{
  "n_head": 3,
  "beta1": 0.95,
  "beta2": 0.98,
  "train_tokens": 127900000
}
Each number is 50 + 10 x the weight over its row's rms, rounded and kept within 0 to 99. Layers, rows and columns count from 0. The size before them is the row's rms in percent of the matrix's.

# down: layer 2 MLP down (transposed), 384x96, rms 0.159, rows 79-114, columns 0-95
# up: layer 2 MLP up, 384x96, rms 0.18, rows 80-115, columns 0-95
down79 091:48 53 71 42 57 49 54 35 59 56 51 40 51 43 49 61 56 41 46 71 66 36 60 29 51 43 54 74 61 56 56 64 52 43 54 43 63 57 55 50 63 41 52 46 33 54 52 44 55 62 54 52 40 60 59 53 53 44 52 62 38 37 42 50 41 33 56 60 59 36 57 58 51 55 47 38 38 42 34 48 54 35 41 37 54 69 53 57 49 29 36 53 48 53 50 76
up80 087:53 66 67 42 68 35 57 42 47 57 41 53 62 60 40 56 38 45 46 50 32 43 32 60 51 58 63 41 56 34 37 57 45 55 63 52 40 51 45 48 47 43 34 57 58 60 34 54 62 44 41 57 58 43 41 50 62 43 59 55 46 41 65 63 64 54 48 51 49 57 53 54 71 51 43 41 67 58 30 62 48 67 51 72 50 45 37 49 50 54 51 42 55 34 67 37
down80 102:59 62 51 45 53 44 43 48 38 51 60 73 55 62 49 68 56 48 50 53 59 62 48 46 54 60 47 42 56 56 42 38 47 50 64 60 64 28 46 58 70 56 46 36 59 30 45 43 49 64 41 61 51 41 36 49 53 49 51 62 62 73 64 48 35 48 50 65 46 51 44 68 37 61 63 48 51 61 45 46 35 49 53 45 61 50 69 58 53 31 49 54 46 73 56 47
up81 105:45 58 43 44 41 35 61 42 59 39 39 57 62 56 24 63 50 49 38 54 46 46 55 68 46 49 48 48 55 55 58 67 61 31 36 55 54 23 61 57 38 53 40 68 59 39 59 41 43 61 47 53 53 43 59 55 48 51 54 38 65 41 57 50 55 60 39 39 42 52 75 43 34 43 70 69 52 50 60 55 55 48 52 57 44 58 50 51 50 54 63 69 50 42 48 63
down81 107:49 51 58 55 64 25 57 44 52 35 55 37 38 58 56 56 70 54 55 41 63 57 45 55 54 38 57 47 49 52 51 60 35 55 49 30 56 50 31 41 33 51 53 55 48 50 42 48 56 38 55 63 55 39 56 63 37 41 55 53 64 65 66 46 44 53 42 47 50 33 69 45 57 52 49 69 49 52 63 52 64 58 54 40 49 55 56 49 56 46 46 70 42 30 30 66
up82 114:50 51 52 50 68 32 39 51 50 66 59 63 52 57 41 46 41 55 52 48 66 38 60 38 52 38 71 47 48 45 63 49 43 34 38 34 26 50 56 52 41 59 51 40 49 50 60 57 50 32 57 66 52 57 43 46 55 59 25 36 63 64 41 55 47 49 48 55 34 59 49 38 34 44 52 73 55 58 25 49 54 62 53 48 48 42 42 36 49 53 46 50 40 40 50 55
down82 100:55 44 57 53 33 66 30 41 42 29 51 36 58 42 55 41 52 30 47 42 44 58 46 58 43 61 52 44 42 54 43 59 43 60 46 51 66 45 43 44 52 42 41 62 53 61 50 48 66 75 53 45 50 39 52 44 29 37 50 43 46 39 19 52 62 56 56 48 63 45 46 47 57 51 61 37 49 34 60 50 51 45 51 58 54 77 47 54 47 58 66 42 61 54 60 46
up83 098:46 55 45 42 60 34 46 56 70 47 41 67 31 31 34 51 54 46 35 61 48 37 38 54 68 53 52 44 48 39 63 70 32 54 43 60 54 52 54 39 53 49 50 52 34 46 68 36 57 54 36 63 67 48 51 53 56 65 73 45 63 60 58 40 35 46 49 42 49 61 50 49 51 48 46 48 53 44 53 34 51 38 72 39 41 39 45 62 54 43 58 55 45 45 47 50
down83 103:63 52 40 48 38 60 51 64 46 54 51 36 54 44 48 54 41 54 34 68 48 49 49 52 54 44 55 58 41 56 39 58 56 59 47 33 31 49 32 53 51 38 52 38 55 54 59 58 49 49 22 62 63 58 52 49 58 44 39 47 46 63 35 56 56 47 47 57 40 52 48 43 48 44 59 52 58 44 44 59 42 59 17 66 58 52 40 55 62 58 45 22 70 35 48 59
up84 107:67 43 66 50 47 48 41 57 55 43 59 56 48 51 49 36 40 66 41 48 49 44 50 37 31 49 54 62 38 62 41 62 58 46 38 54 59 54 38 43 59 53 64 40 59 66 33 45 53 54 38 43 51 59 50 55 50 58 42 52 61 43 61 33 65 51 47 34 47 51 70 42 47 55 53 42 40 58 43 42 62 56 69 28 42 35 42 37 55 48 71 32 34 62 43 56
down84 102:57 35 42 36 39 49 42 47 63 50 41 53 51 45 49 56 54 58 35 57 49 62 61 51 53 48 57 35 57 42 76 17 24 61 67 53 42 53 49 59 48 63 59 57 47 35 51 62 67 37 42 41 45 48 32 39 46 61 47 54 40 45 68 40 40 53 65 52 58 49 50 50 50 48 54 53 41 58 47 55 45 64 56 71 46 51 42 65 60 48 58 57 60 41 51 49
up85 096:63 47 38 49 55 36 43 49 53 61 30 62 56 49 35 44 64 51 67 59 66 48 46 57 49 45 50 52 57 39 42 48 34 27 45 38 48 37 47 43 47 70 41 69 48 63 68 29 68 48 49 38 53 42 61 61 61 46 53 75 38 48 59 49 60 49 56 57 48 53 54 56 41 49 61 34 59 47 52 55 46 62 56 56 59 54 44 45 52 53 41 63 58 49 45 26
down85 110:54 61 22 56 57 57 50 55 53 59 36 52 58 39 54 44 60 40 60 48 39 46 64 32 63 46 50 29 46 60 45 61 45 28 58 44 51 38 54 47 49 47 34 48 43 49 59 42 59 66 56 66 39 48 53 56 56 55 45 42 48 37 43 52 66 53 44 49 37 44 44 51 49 48 70 69 64 60 53 51 24 55 50 62 52 48 56 34 45 59 41 55 50 41 50 23
up86 095:47 55 57 54 63 39 58 26 55 79 55 56 52 35 31 53 45 66 70 52 47 53 61 48 50 67 55 69 65 55 48 50 62 55 37 55 45 58 37 60 39 55 51 41 48 46 58 63 52 40 42 64 49 36 57 35 54 39 61 62 47 29 52 48 47 48 34 50 50 49 43 50 54 35 26 48 58 42 50 56 55 42 47 40 38 61 55 57 46 45 47 41 54 66 55 62
down86 090:43 61 41 50 40 53 61 70 40 50 52 32 30 48 52 38 53 62 46 59 36 39 53 52 43 52 61 44 55 47 64 38 56 33 53 44 59 42 69 71 74 41 48 46 53 43 55 67 52 64 59 44 62 50 52 51 52 56 39 33 51 36 42 51 62 64 56 50 43 55 49 35 51 48 63 51 40 39 62 58 50 43 62 76 69 44 44 53 54 63 42 49 41 46 47 45
up87 107:39 46 39 43 52 51 47 43 54 48 44 39 45 45 65 54 57 75 46 58 51 35 46 40 49 48 64 61 61 63 44 78 62 61 45 62 59 48 66 61 48 51 64 58 59 43 60 50 33 45 51 42 52 41 54 78 32 50 48 55 56 51 55 56 54 47 56 44 53 43 59 44 69 47 53 54 62 41 55 59 61 45 55 35 51 36 52 50 46 34 59 32 67 63 61 38
down87 109:56 46 45 40 45 63 47 41 40 47 39 48 51 58 54 47 47 46 59 59 53 42 59 53 45 51 51 52 48 43 62 36 63 26 35 48 30 59 52 54 55 35 36 35 62 52 56 70 60 33 45 63 19 53 39 39 51 52 29 57 43 50 53 56 43 60 57 60 49 47 42 63 48 57 40 38 29 32 45 55 47 55 47 55 52 60 43 52 41 39 63 71 54 51 42 63
up88 104:36 58 54 40 62 60 53 43 42 52 40 54 64 37 56 41 57 66 57 48 59 49 54 30 58 64 67 64 43 37 41 64 34 53 59 36 42 49 31 62 65 62 64 37 26 59 24 52 65 47 39 53 53 51 54 46 44 41 59 44 49 57 64 50 57 53 50 56 47 28 52 49 53 54 58 47 59 65 57 46 42 44 33 53 41 44 49 47 50 46 52 67 45 43 58 50
down88 100:46 38 33 49 41 67 43 69 48 52 51 63 71 43 46 48 55 46 63 52 65 38 45 61 34 50 62 57 48 40 54 65 51 63 50 70 51 49 27 55 57 42 49 46 35 42 50 73 42 49 56 51 56 44 44 74 33 58 37 42 39 54 53 51 39 54 41 46 42 34 37 41 62 57 51 56 66 64 46 43 54 45 52 43 61 53 45 41 56 35 38 66 52 43 50 51
up89 105:41 39 64 51 65 30 38 50 56 51 54 50 48 56 36 52 65 54 36 73 49 35 43 80 51 43 45 40 40 49 51 48 53 51 44 50 71 51 57 43 58 42 27 52 42 45 49 53 54 63 45 58 46 55 58 38 64 70 68 43 61 45 35 42 38 49 59 50 42 24 46 56 36 57 51 60 51 46 54 56 63 59 64 49 44 45 40 44 60 47 60 57 54 55 49 43
down89 101:52 66 34 61 41 55 59 60 56 37 51 58 24 53 45 51 53 50 62 38 64 68 48 45 41 44 58 58 70 57 63 57 48 69 39 52 47 50 53 62 41 33 58 64 41 58 55 45 60 51 53 48 55 34 64 56 51 57 43 27 50 77 39 53 49 49 40 49 57 46 65 55 63 59 46 40 56 55 63 28 35 33 43 48 44 58 43 51 43 42 52 53 53 52 47 42
up90 087:43 50 50 45 49 45 42 50 61 51 55 51 64 47 50 51 33 49 75 50 55 43 54 42 64 66 49 67 36 39 51 45 39 45 62 64 62 38 40 69 48 32 60 46 50 39 49 32 58 48 59 55 68 48 66 44 71 57 52 56 63 61 65 44 55 51 57 64 37 61 53 57 47 47 54 72 55 41 29 49 59 44 42 61 46 58 56 36 50 50 63 62 64 57 47 46
down90 091:40 39 32 47 60 51 48 58 38 42 35 36 34 61 53 47 55 64 43 47 53 48 60 40 48 52 40 36 51 61 51 55 53 47 36 40 37 52 50 61 52 70 68 36 75 65 60 39 58 41 56 54 50 43 43 67 70 50 50 47 43 46 48 48 38 63 46 52 53 49 48 56 41 70 52 42 43 61 61 48 52 64 45 38 64 55 46 53 37 62 68 47 56 32 62 64
up91 092:48 35 52 33 53 58 40 48 50 47 40 51 56 50 38 59 53 39 64 41 46 74 63 63 59 35 49 46 55 64 53 45 44 37 57 64 28 47 40 25 46 50 47 54 44 33 55 62 46 43 41 55 35 47 66 29 60 43 46 32 51 42 50 45 56 52 43 49 50 38 46 46 47 67 45 46 44 38 59 52 53 69 36 59 56 42 54 36 36 29 52 52 48 60 46 42
down91 073:53 55 46 53 45 42 45 48 52 58 40 43 22 57 54 49 52 38 45 48 44 38 45 28 28 66 44 40 52 26 43 43 45 68 45 36 63 44 48 62 54 49 44 50 32 48 43 40 56 50 61 43 48 48 21 69 60 47 47 59 53 45 53 28 37 43 39 34 44 56 53 48 66 48 52 50 54 56 45 52 46 47 41 45 44 53 45 62 51 71 46 31 44 52 45 44
up92 096:41 70 57 55 45 42 26 49 39 48 53 42 32 50 56 46 58 56 55 31 50 37 54 37 65 45 53 51 39 57 71 55 53 43 72 42 38 52 49 62 53 63 46 45 65 50 47 49 32 57 38 39 65 43 50 53 60 48 50 66 45 61 55 56 47 64 78 62 54 44 57 44 33 54 55 49 59 60 38 49 50 46 48 59 53 54 51 54 26 40 44 63 56 65 42 45
down92 094:51 59 45 49 35 52 49 65 57 49 57 43 81 54 66 44 43 63 50 38 52 58 48 51 58 35 52 52 51 72 56 63 55 46 52 43 41 40 62 54 41 63 69 42 54 44 60 56 44 33 52 64 37 46 39 40 62 54 66 47 36 47 58 61 47 35 48 44 49 58 43 64 57 35 33 31 56 56 47 55 42 41 38 30 62 55 42 45 50 55 46 57 58 61 50 68
up93 122:61 54 57 31 42 51 40 42 48 66 52 53 47 52 55 72 53 65 60 64 46 45 56 61 40 57 41 54 40 60 54 35 45 50 43 60 49 37 45 51 34 58 62 40 46 62 33 40 39 54 52 51 51 39 46 68 28 55 55 32 65 42 39 46 58 46 45 41 43 61 55 51 64 36 60 40 68 40 61 44 67 42 53 41 52 63 40 59 45 44 56 51 60 35 48 74
down93 116:38 54 58 55 46 66 49 42 37 55 54 41 57 43 49 56 29 34 66 40 39 40 58 38 38 48 52 49 50 59 51 44 48 46 53 56 46 61 44 47 34 45 45 66 44 49 63 68 32 63 48 41 52 65 67 37 75 34 43 70 60 44 51 50 49 56 64 38 49 45 49 46 51 62 66 38 63 69 39 66 48 42 45 43 39 42 52 51 58 51 56 59 63 55 37 47
up94 092:45 60 61 58 62 71 52 59 45 58 31 55 53 48 46 53 35 38 46 49 57 48 62 56 66 54 29 68 48 50 43 52 52 58 53 35 51 51 33 36 48 59 33 43 42 42 52 45 54 46 59 40 51 42 38 34 61 49 46 32 54 55 55 34 41 59 50 73 47 51 48 40 49 70 62 27 52 56 48 53 56 51 59 50 55 55 61 27 56 55 35 63 49 36 43 39
down94 092:62 54 53 32 39 37 29 35 44 54 62 30 52 51 67 53 57 58 66 45 43 36 61 52 32 40 64 61 46 46 63 36 51 49 56 50 61 44 71 58 56 47 42 35 56 52 56 41 48 54 31 50 52 66 63 59 60 49 39 78 44 37 55 47 50 43 61 57 56 52 55 42 51 51 41 53 44 31 54 41 45 56 52 60 45 62 46 60 46 40 35 56 51 52 65 47
up95 093:48 26 47 58 59 44 43 62 56 45 49 50 60 43 52 43 31 45 40 45 43 44 62 60 68 54 59 59 44 22 69 52 60 38 44 56 52 34 42 37 52 56 58 51 39 50 24 60 40 31 46 45 47 47 63 47 56 48 50 42 67 53 48 53 57 47 36 51 37 61 53 30 58 65 50 62 48 57 50 52 57 65 44 42 38 58 42 64 63 45 46 42 49 42 48 32
down95 094:46 51 49 42 49 57 52 53 59 53 49 41 48 33 67 63 46 51 57 49 39 58 17 43 42 33 39 33 59 58 34 42 55 42 60 39 56 52 53 43 59 43 41 44 54 53 60 53 66 60 43 45 57 37 40 53 45 50 43 47 43 42 56 46 28 45 42 34 54 41 38 58 33 20 52 42 37 38 38 35 67 44 58 44 45 40 44 45 46 60 43 50 47 65 56 58
up96 090:50 62 42 46 37 70 49 39 60 57 65 51 37 46 59 40 54 49 75 44 59 48 63 20 54 50 33 54 37 42 51 63 55 66 47 67 68 47 50 41 63 44 51 42 58 54 44 55 40 51 47 59 40 41 56 61 50 38 47 38 53 44 46 28 34 47 39 49 61 68 60 54 34 45 48 52 45 46 46 60 37 64 60 44 45 45 52 49 67 63 50 55 54 47 36 52
down96 098:35 59 49 52 52 39 64 31 49 75 44 47 63 50 57 43 59 59 54 57 45 70 51 51 58 45 62 58 57 47 55 52 56 79 55 60 51 60 47 63 53 65 37 65 37 49 58 47 50 39 72 45 48 45 56 35 63 40 32 46 43 58 36 57 64 52 38 40 75 38 66 48 47 48 50 35 52 47 44 57 50 41 56 49 42 51 62 41 51 57 55 63 38 58 53 47
up97 078:32 54 50 45 52 42 53 45 42 64 61 36 40 62 30 54 61 40 51 61 51 53 34 55 69 39 43 38 63 43 45 57 51 49 46 39 43 46 41 39 51 55 70 47 63 61 51 48 53 49 55 41 29 46 57 48 55 50 64 57 25 58 45 78 43 49 58 52 52 49 43 47 40 45 55 40 52 66 51 47 59 44 39 59 40 53 58 36 65 48 51 61 67 44 53 74
down97 089:59 41 42 55 41 55 50 51 54 43 36 48 62 54 59 49 70 69 58 47 55 57 53 46 46 34 55 67 38 46 54 49 57 49 48 43 47 61 59 52 65 51 47 53 63 49 62 30 41 30 58 65 58 58 30 54 54 65 42 53 48 50 66 46 79 45 51 40 62 35 47 55 43 45 36 40 62 69 69 50 35 45 53 48 38 61 54 46 54 62 54 36 53 57 45 38
up98 069:54 43 55 59 35 39 46 45 46 45 40 42 33 71 60 51 47 44 51 49 36 37 55 37 60 52 56 34 34 45 49 54 65 66 45 40 54 48 53 42 28 72 49 59 48 56 63 60 39 44 32 48 63 47 38 61 50 46 63 60 54 46 49 41 33 50 36 68 36 54 57 47 51 39 34 52 45 47 35 51 32 41 44 53 46 52 45 41 42 55 59 37 44 33 49 33
down98 088:58 52 52 54 55 42 50 52 46 64 48 46 51 53 52 61 40 56 73 57 60 48 47 50 56 56 32 59 51 58 49 51 69 54 41 53 54 50 51 44 38 63 53 62 41 46 66 51 30 37 33 62 58 54 65 57 58 50 54 55 50 39 49 55 41 69 39 60 30 54 70 46 43 26 48 49 49 59 33 56 49 55 50 56 65 44 54 53 69 40 52 35 42 38 53 18
up99 105:60 36 48 48 34 42 63 53 64 58 62 48 48 31 49 59 51 43 56 61 50 45 51 53 61 48 38 62 50 44 63 35 44 40 48 61 44 57 44 58 34 41 62 55 45 42 67 51 19 56 65 49 54 45 52 44 74 47 61 55 63 57 52 35 24 54 56 46 46 64 47 51 53 47 49 48 46 58 74 66 60 59 38 56 46 50 50 43 56 31 49 47 49 52 51 67
down99 086:56 58 51 63 58 47 38 45 58 51 45 45 39 85 62 54 57 53 39 55 59 65 52 46 42 60 56 41 50 65 34 47 48 57 48 57 66 48 58 45 53 57 49 46 52 64 52 60 58 54 38 47 56 46 62 68 34 42 31 41 34 46 55 67 65 31 63 68 43 45 49 36 49 53 55 56 66 42 56 30 34 54 59 35 50 55 49 54 40 48 58 61 53 56 49 40
up100 100:55 36 58 66 54 59 60 41 34 57 36 36 41 46 35 53 52 63 48 42 51 53 47 48 60 36 36 55 64 62 48 72 58 51 59 45 50 75 45 41 58 87 58 44 39 68 44 57 47 49 32 47 37 45 56 48 53 35 53 55 36 56 52 47 50 45 52 57 50 37 73 57 43 52 44 51 51 61 56 61 38 49 37 53 51 57 63 58 46 45 53 50 43 56 57 37
down100 113:63 47 61 51 47 55 47 46 31 54 54 55 51 51 46 65 69 55 65 49 43 44 39 59 54 28 39 57 59 63 38 50 49 57 54 46 46 65 59 51 56 63 68 54 62 56 39 69 39 38 43 40 42 36 58 48 46 50 51 65 59 46 31 56 52 42 48 55 42 43 65 47 64 42 67 44 57 62 44 46 39 61 38 50 79 38 58 35 54 40 42 47 42 34 43 46
up101 090:51 47 44 50 54 66 56 54 50 74 70 67 58 52 56 36 39 61 47 44 49 42 38 43 48 44 60 41 52 49 41 47 46 84 57 60 50 44 49 39 32 57 58 40 64 44 53 43 34 39 59 66 60 44 49 53 43 52 43 59 54 47 53 59 36 43 61 41 52 53 50 34 48 47 53 35 60 51 54 40 50 50 77 42 57 38 57 62 45 28 47 62 48 44 32 51
down101 102:36 48 48 50 54 50 46 57 58 73 62 63 58 54 46 50 42 45 43 33 34 40 63 45 49 52 51 37 60 40 54 61 54 53 56 41 46 29 64 50 49 65 54 45 69 40 74 39 44 66 65 47 60 53 52 54 53 55 36 50 54 74 37 48 43 46 40 50 65 51 45 35 47 51 59 69 53 69 40 47 45 49 53 57 48 47 53 44 45 75 42 58 35 57 39 43
up102 107:41 37 56 55 43 50 53 60 53 42 50 44 55 44 49 49 72 55 32 39 66 34 52 38 69 52 59 50 57 56 53 60 59 53 61 56 56 59 61 38 31 44 60 40 54 45 67 36 55 59 52 63 42 75 66 39 34 52 54 51 62 67 57 45 64 39 45 65 54 42 47 54 45 55 61 54 43 64 50 38 42 37 35 42 52 53 49 52 53 26 62 44 47 39 62 41
down102 117:54 58 56 37 35 45 61 57 57 68 26 39 50 49 55 43 60 41 38 43 49 40 49 27 38 50 54 32 66 55 46 50 50 47 59 45 48 48 57 48 46 45 61 36 75 56 62 29 59 46 50 45 35 57 52 46 67 41 52 50 45 74 43 55 51 57 50 44 57 36 38 47 43 53 58 60 36 54 53 40 57 44 58 58 38 45 50 47 56 63 38 33 34 69 57 45
up103 121:35 44 55 58 57 48 63 41 58 72 59 49 45 55 56 46 36 45 58 57 66 57 35 58 63 49 56 62 53 53 57 59 43 24 59 34 56 37 49 50 51 44 40 49 45 21 35 48 61 35 54 84 42 54 53 60 56 45 52 40 39 45 51 42 57 49 51 36 43 60 55 57 46 55 39 54 50 34 63 51 47 61 54 59 52 38 55 68 40 44 63 50 46 50 48 38
down103 121:34 58 51 48 54 32 41 62 48 54 59 51 41 45 61 40 39 53 46 47 61 55 51 61 56 49 57 40 67 74 52 32 39 50 45 40 41 39 75 43 41 56 53 49 49 23 33 67 44 55 61 65 58 31 38 50 47 35 40 54 49 52 54 59 43 63 47 57 58 45 42 57 58 46 41 52 36 45 55 54 50 56 38 46 66 46 50 55 37 60 65 48 34 44 39 39
up104 105:68 53 60 62 52 38 40 48 42 51 48 48 45 57 34 62 52 49 61 80 33 42 37 33 56 56 47 72 43 44 40 45 49 55 52 50 53 49 44 59 61 54 60 40 52 63 31 41 65 46 43 48 48 40 79 52 48 49 59 56 58 43 48 64 63 50 52 53 38 48 56 47 70 60 48 53 43 59 52 45 45 47 44 49 50 60 41 57 19 53 69 63 53 52 54 48
down104 094:39 51 48 32 35 46 65 46 57 63 59 53 40 52 44 53 67 61 46 45 26 29 62 51 64 40 44 36 43 59 62 53 64 52 50 72 55 47 43 58 57 47 65 48 48 43 47 56 55 46 63 53 47 44 65 46 43 39 68 49 59 40 45 52 47 59 36 56 41 75 47 54 30 59 59 55 45 53 75 49 51 39 53 52 53 31 48 53 71 51 57 44 53 56 53 48
up105 106:63 66 59 31 44 22 51 51 46 53 51 49 49 52 36 57 54 59 47 45 59 50 47 59 22 40 44 72 46 60 48 51 63 46 51 60 39 39 38 50 46 56 46 56 56 59 41 50 49 52 48 65 38 46 44 55 31 61 54 47 63 39 57 59 62 54 73 39 37 62 54 42 62 51 48 50 58 56 61 49 60 66 44 57 46 46 62 56 46 27 51 72 50 37 44 52
down105 099:51 52 46 51 60 37 49 40 54 47 36 47 45 42 59 41 38 51 59 34 45 63 33 34 50 49 64 59 52 41 51 68 35 71 38 37 45 60 53 59 63 38 45 53 39 51 51 53 40 43 70 49 59 56 48 42 68 48 39 59 31 26 49 50 36 31 31 58 45 44 43 49 43 54 50 55 44 31 49 63 55 42 51 53 46 46 63 50 46 64 39 47 50 67 56 36
up106 103:43 48 51 19 54 35 44 56 57 53 68 58 55 58 52 50 74 53 61 57 68 49 47 38 48 60 50 71 42 38 42 47 63 67 62 43 52 33 62 64 43 53 53 55 60 37 50 47 59 53 36 61 61 34 76 60 55 58 48 55 42 47 51 40 36 59 39 56 42 63 47 46 56 53 42 44 66 45 53 56 49 55 46 41 55 55 64 59 37 42 46 39 49 43 52 62
down106 092:46 40 52 51 54 50 55 51 49 45 55 40 58 74 39 32 50 50 44 47 41 42 64 48 54 41 46 30 59 50 53 56 64 52 53 49 60 53 59 36 31 49 44 32 52 43 57 58 63 80 63 32 41 54 45 53 54 66 69 60 47 56 46 43 46 37 49 33 66 48 36 40 40 61 60 52 34 31 64 46 46 51 53 52 59 51 55 48 45 51 65 66 42 44 39 42
up107 087:44 29 57 50 48 40 55 59 44 55 52 52 50 59 43 38 41 70 58 59 49 55 46 64 47 40 43 53 61 54 56 39 37 41 36 46 52 47 58 54 59 48 50 53 40 56 40 52 37 42 52 49 61 49 36 35 49 54 60 73 43 51 52 61 53 54 53 55 62 35 53 50 19 43 65 61 58 57 59 59 44 47 74 48 47 59 38 19 67 60 52 51 63 65 48 41
down107 085:43 55 50 50 63 55 53 57 30 56 17 62 46 52 40 58 67 54 50 46 52 42 46 51 52 54 53 23 46 63 49 26 37 59 65 53 43 52 50 49 60 41 57 37 57 53 52 49 67 62 45 55 49 42 33 55 46 48 43 47 47 44 32 42 61 55 44 45 44 71 47 57 63 65 47 40 42 39 60 25 54 46 36 43 48 62 48 56 39 36 48 48 47 62 44 55
up108 095:60 45 48 62 27 57 60 56 69 57 46 65 62 50 69 50 47 46 82 37 48 46 59 56 50 48 41 54 47 46 59 45 45 37 44 66 44 45 55 54 55 64 44 47 59 51 35 57 49 41 59 55 63 41 34 57 59 52 41 50 50 59 61 49 51 40 43 64 68 57 49 34 52 44 43 43 49 43 46 37 66 29 56 38 59 43 41 47 62 39 46 43 42 25 51 58
down108 090:33 62 41 63 44 47 70 40 39 55 36 30 54 61 50 45 53 63 51 66 47 52 34 53 55 64 64 30 43 46 50 48 41 65 40 39 49 50 72 48 42 53 49 51 38 45 55 49 56 52 52 55 48 38 57 60 60 64 42 43 54 43 38 58 68 37 50 33 40 36 40 57 57 57 32 54 43 51 68 58 51 40 50 54 67 44 39 38 47 51 57 43 66 44 56 34
up109 118:37 45 50 37 54 44 44 64 46 62 56 51 53 44 57 43 48 51 63 62 66 47 68 30 58 40 61 44 60 38 43 49 49 51 61 46 55 50 53 61 43 53 62 35 55 62 44 52 52 39 41 41 61 60 63 52 36 49 39 47 62 19 37 39 57 48 68 42 31 67 63 64 52 63 55 44 50 46 31 52 54 60 54 54 43 42 45 35 52 31 49 42 43 65 56 50
down109 121:45 38 64 51 51 58 48 51 69 66 69 49 57 47 45 56 41 42 53 61 48 51 55 59 49 46 58 39 45 38 57 56 66 52 28 47 49 62 41 41 56 48 42 59 38 47 59 52 73 53 26 45 50 50 36 35 47 60 73 49 63 40 30 49 45 54 56 56 39 37 50 43 64 69 57 52 45 46 45 44 50 55 54 42 56 47 54 63 57 26 53 69 55 61 40 54
up110 114:40 46 49 47 37 53 53 40 46 55 61 58 44 52 51 56 56 49 57 53 48 37 65 40 43 72 37 43 71 57 41 63 68 47 57 50 41 48 46 48 55 55 55 37 67 64 48 55 59 60 27 55 37 43 52 60 46 50 58 54 46 37 37 42 60 40 56 51 55 69 54 60 49 40 35 49 46 46 46 34 60 35 61 54 69 53 72 74 47 38 38 44 64 58 57 59
down110 114:53 63 53 47 58 50 55 41 56 41 55 46 41 33 41 58 49 65 45 46 42 59 50 42 66 55 28 53 33 45 56 60 51 46 48 42 67 57 56 48 59 52 37 59 22 62 47 52 49 49 63 42 48 41 37 48 57 48 51 47 42 59 69 53 54 54 59 49 54 40 64 46 28 74 57 46 59 55 52 60 39 63 64 59 68 44 42 61 56 45 23 37 63 53 59 43
up111 111:45 51 55 43 64 44 50 58 45 69 33 56 46 46 64 41 77 48 44 35 47 62 49 46 55 65 49 61 50 50 47 63 56 52 50 60 32 43 45 47 51 59 50 58 41 38 47 48 46 58 36 53 53 24 41 34 45 32 41 33 36 56 44 49 45 61 47 59 39 57 67 48 41 51 72 48 48 42 64 63 66 32 48 55 39 51 56 48 41 36 35 37 43 48 46 46
down111 086:49 54 53 41 43 41 47 46 41 33 65 37 57 61 38 54 22 50 56 49 46 26 46 45 55 49 58 37 59 38 51 33 48 43 48 36 59 51 53 60 46 51 36 46 44 53 49 62 52 48 47 36 44 61 46 57 55 52 56 61 45 42 50 48 56 23 44 34 48 51 34 46 59 49 33 46 47 49 58 43 29 68 53 38 65 48 35 56 53 59 81 55 49 52 60 56
up112 097:51 52 33 56 49 61 58 49 51 53 47 70 57 25 35 57 64 49 60 39 53 55 37 59 52 42 42 67 48 49 66 39 41 50 42 50 51 44 34 53 32 39 60 41 28 45 59 58 42 48 52 53 58 41 29 41 62 61 55 53 49 63 56 53 49 45 34 49 49 29 60 58 65 55 57 43 50 47 45 31 44 52 62 53 45 52 27 42 55 38 53 56 61 35 38 59
down112 098:58 51 48 64 44 37 37 50 31 40 53 45 54 52 33 61 55 55 44 45 51 65 41 54 35 61 60 52 41 64 57 54 46 54 62 35 56 42 37 50 48 59 52 49 34 55 48 65 45 36 47 47 63 47 55 25 67 48 46 42 37 51 42 49 36 55 44 48 45 34 68 63 67 68 43 54 53 54 56 47 53 63 54 26 68 57 37 52 52 58 51 38 40 32 49 61
up113 112:52 34 33 48 30 49 44 42 72 38 67 44 49 22 51 48 55 46 65 61 51 41 35 47 48 56 43 38 55 40 47 41 65 49 54 59 43 45 54 37 41 37 47 49 56 64 50 53 42 60 70 53 40 57 63 46 53 52 61 50 54 49 33 27 57 37 59 54 64 47 52 46 79 56 44 46 51 45 54 52 50 43 58 47 61 49 57 55 51 32 68 41 49 42 54 61
down113 102:41 45 30 37 44 50 56 42 49 39 75 49 40 38 53 69 42 50 46 36 42 39 63 68 42 70 27 52 45 36 66 53 51 47 60 47 41 37 44 50 55 43 43 48 46 47 46 50 44 44 67 25 50 50 47 41 39 50 53 54 56 43 48 43 58 43 61 67 47 46 45 64 61 41 57 50 51 54 57 40 49 38 41 29 59 49 52 59 76 60 56 35 53 55 47 56
up114 080:54 38 55 65 61 39 57 36 57 42 54 47 46 47 77 40 39 59 53 42 70 46 64 43 54 62 47 56 22 59 51 65 57 47 49 50 39 47 51 48 40 62 53 46 12 62 41 49 64 46 59 55 52 67 61 46 47 57 53 46 42 47 51 43 59 47 58 52 57 54 55 40 60 54 62 40 48 54 70 37 50 50 64 43 43 53 54 47 62 62 39 58 40 50 43 37
down114 100:54 35 49 64 30 50 38 32 54 49 48 59 49 54 46 47 59 50 57 38 57 47 68 34 34 53 45 60 51 65 54 66 48 37 44 51 30 56 44 38 55 41 42 57 61 68 42 44 60 34 56 58 37 65 53 38 55 61 53 31 36 43 57 50 51 47 50 53 51 40 58 61 41 55 45 46 56 64 55 46 42 40 79 64 42 46 59 50 57 39 51 46 41 34 34 38
up115 073:47 53 40 52 57 51 44 37 61 56 85 54 44 31 43 34 54 43 69 36 33 34 47 49 40 47 44 48 27 59 57 49 36 57 56 44 56 44 64 52 60 55 58 41 26 64 50 40 50 52 43 62 51 56 56 43 67 70 51 51 52 47 43 44 54 36 60 33 49 61 37 43 52 54 45 60 57 45 50 57 46 58 65 43 40 44 54 40 58 47 58 53 55 50 47 35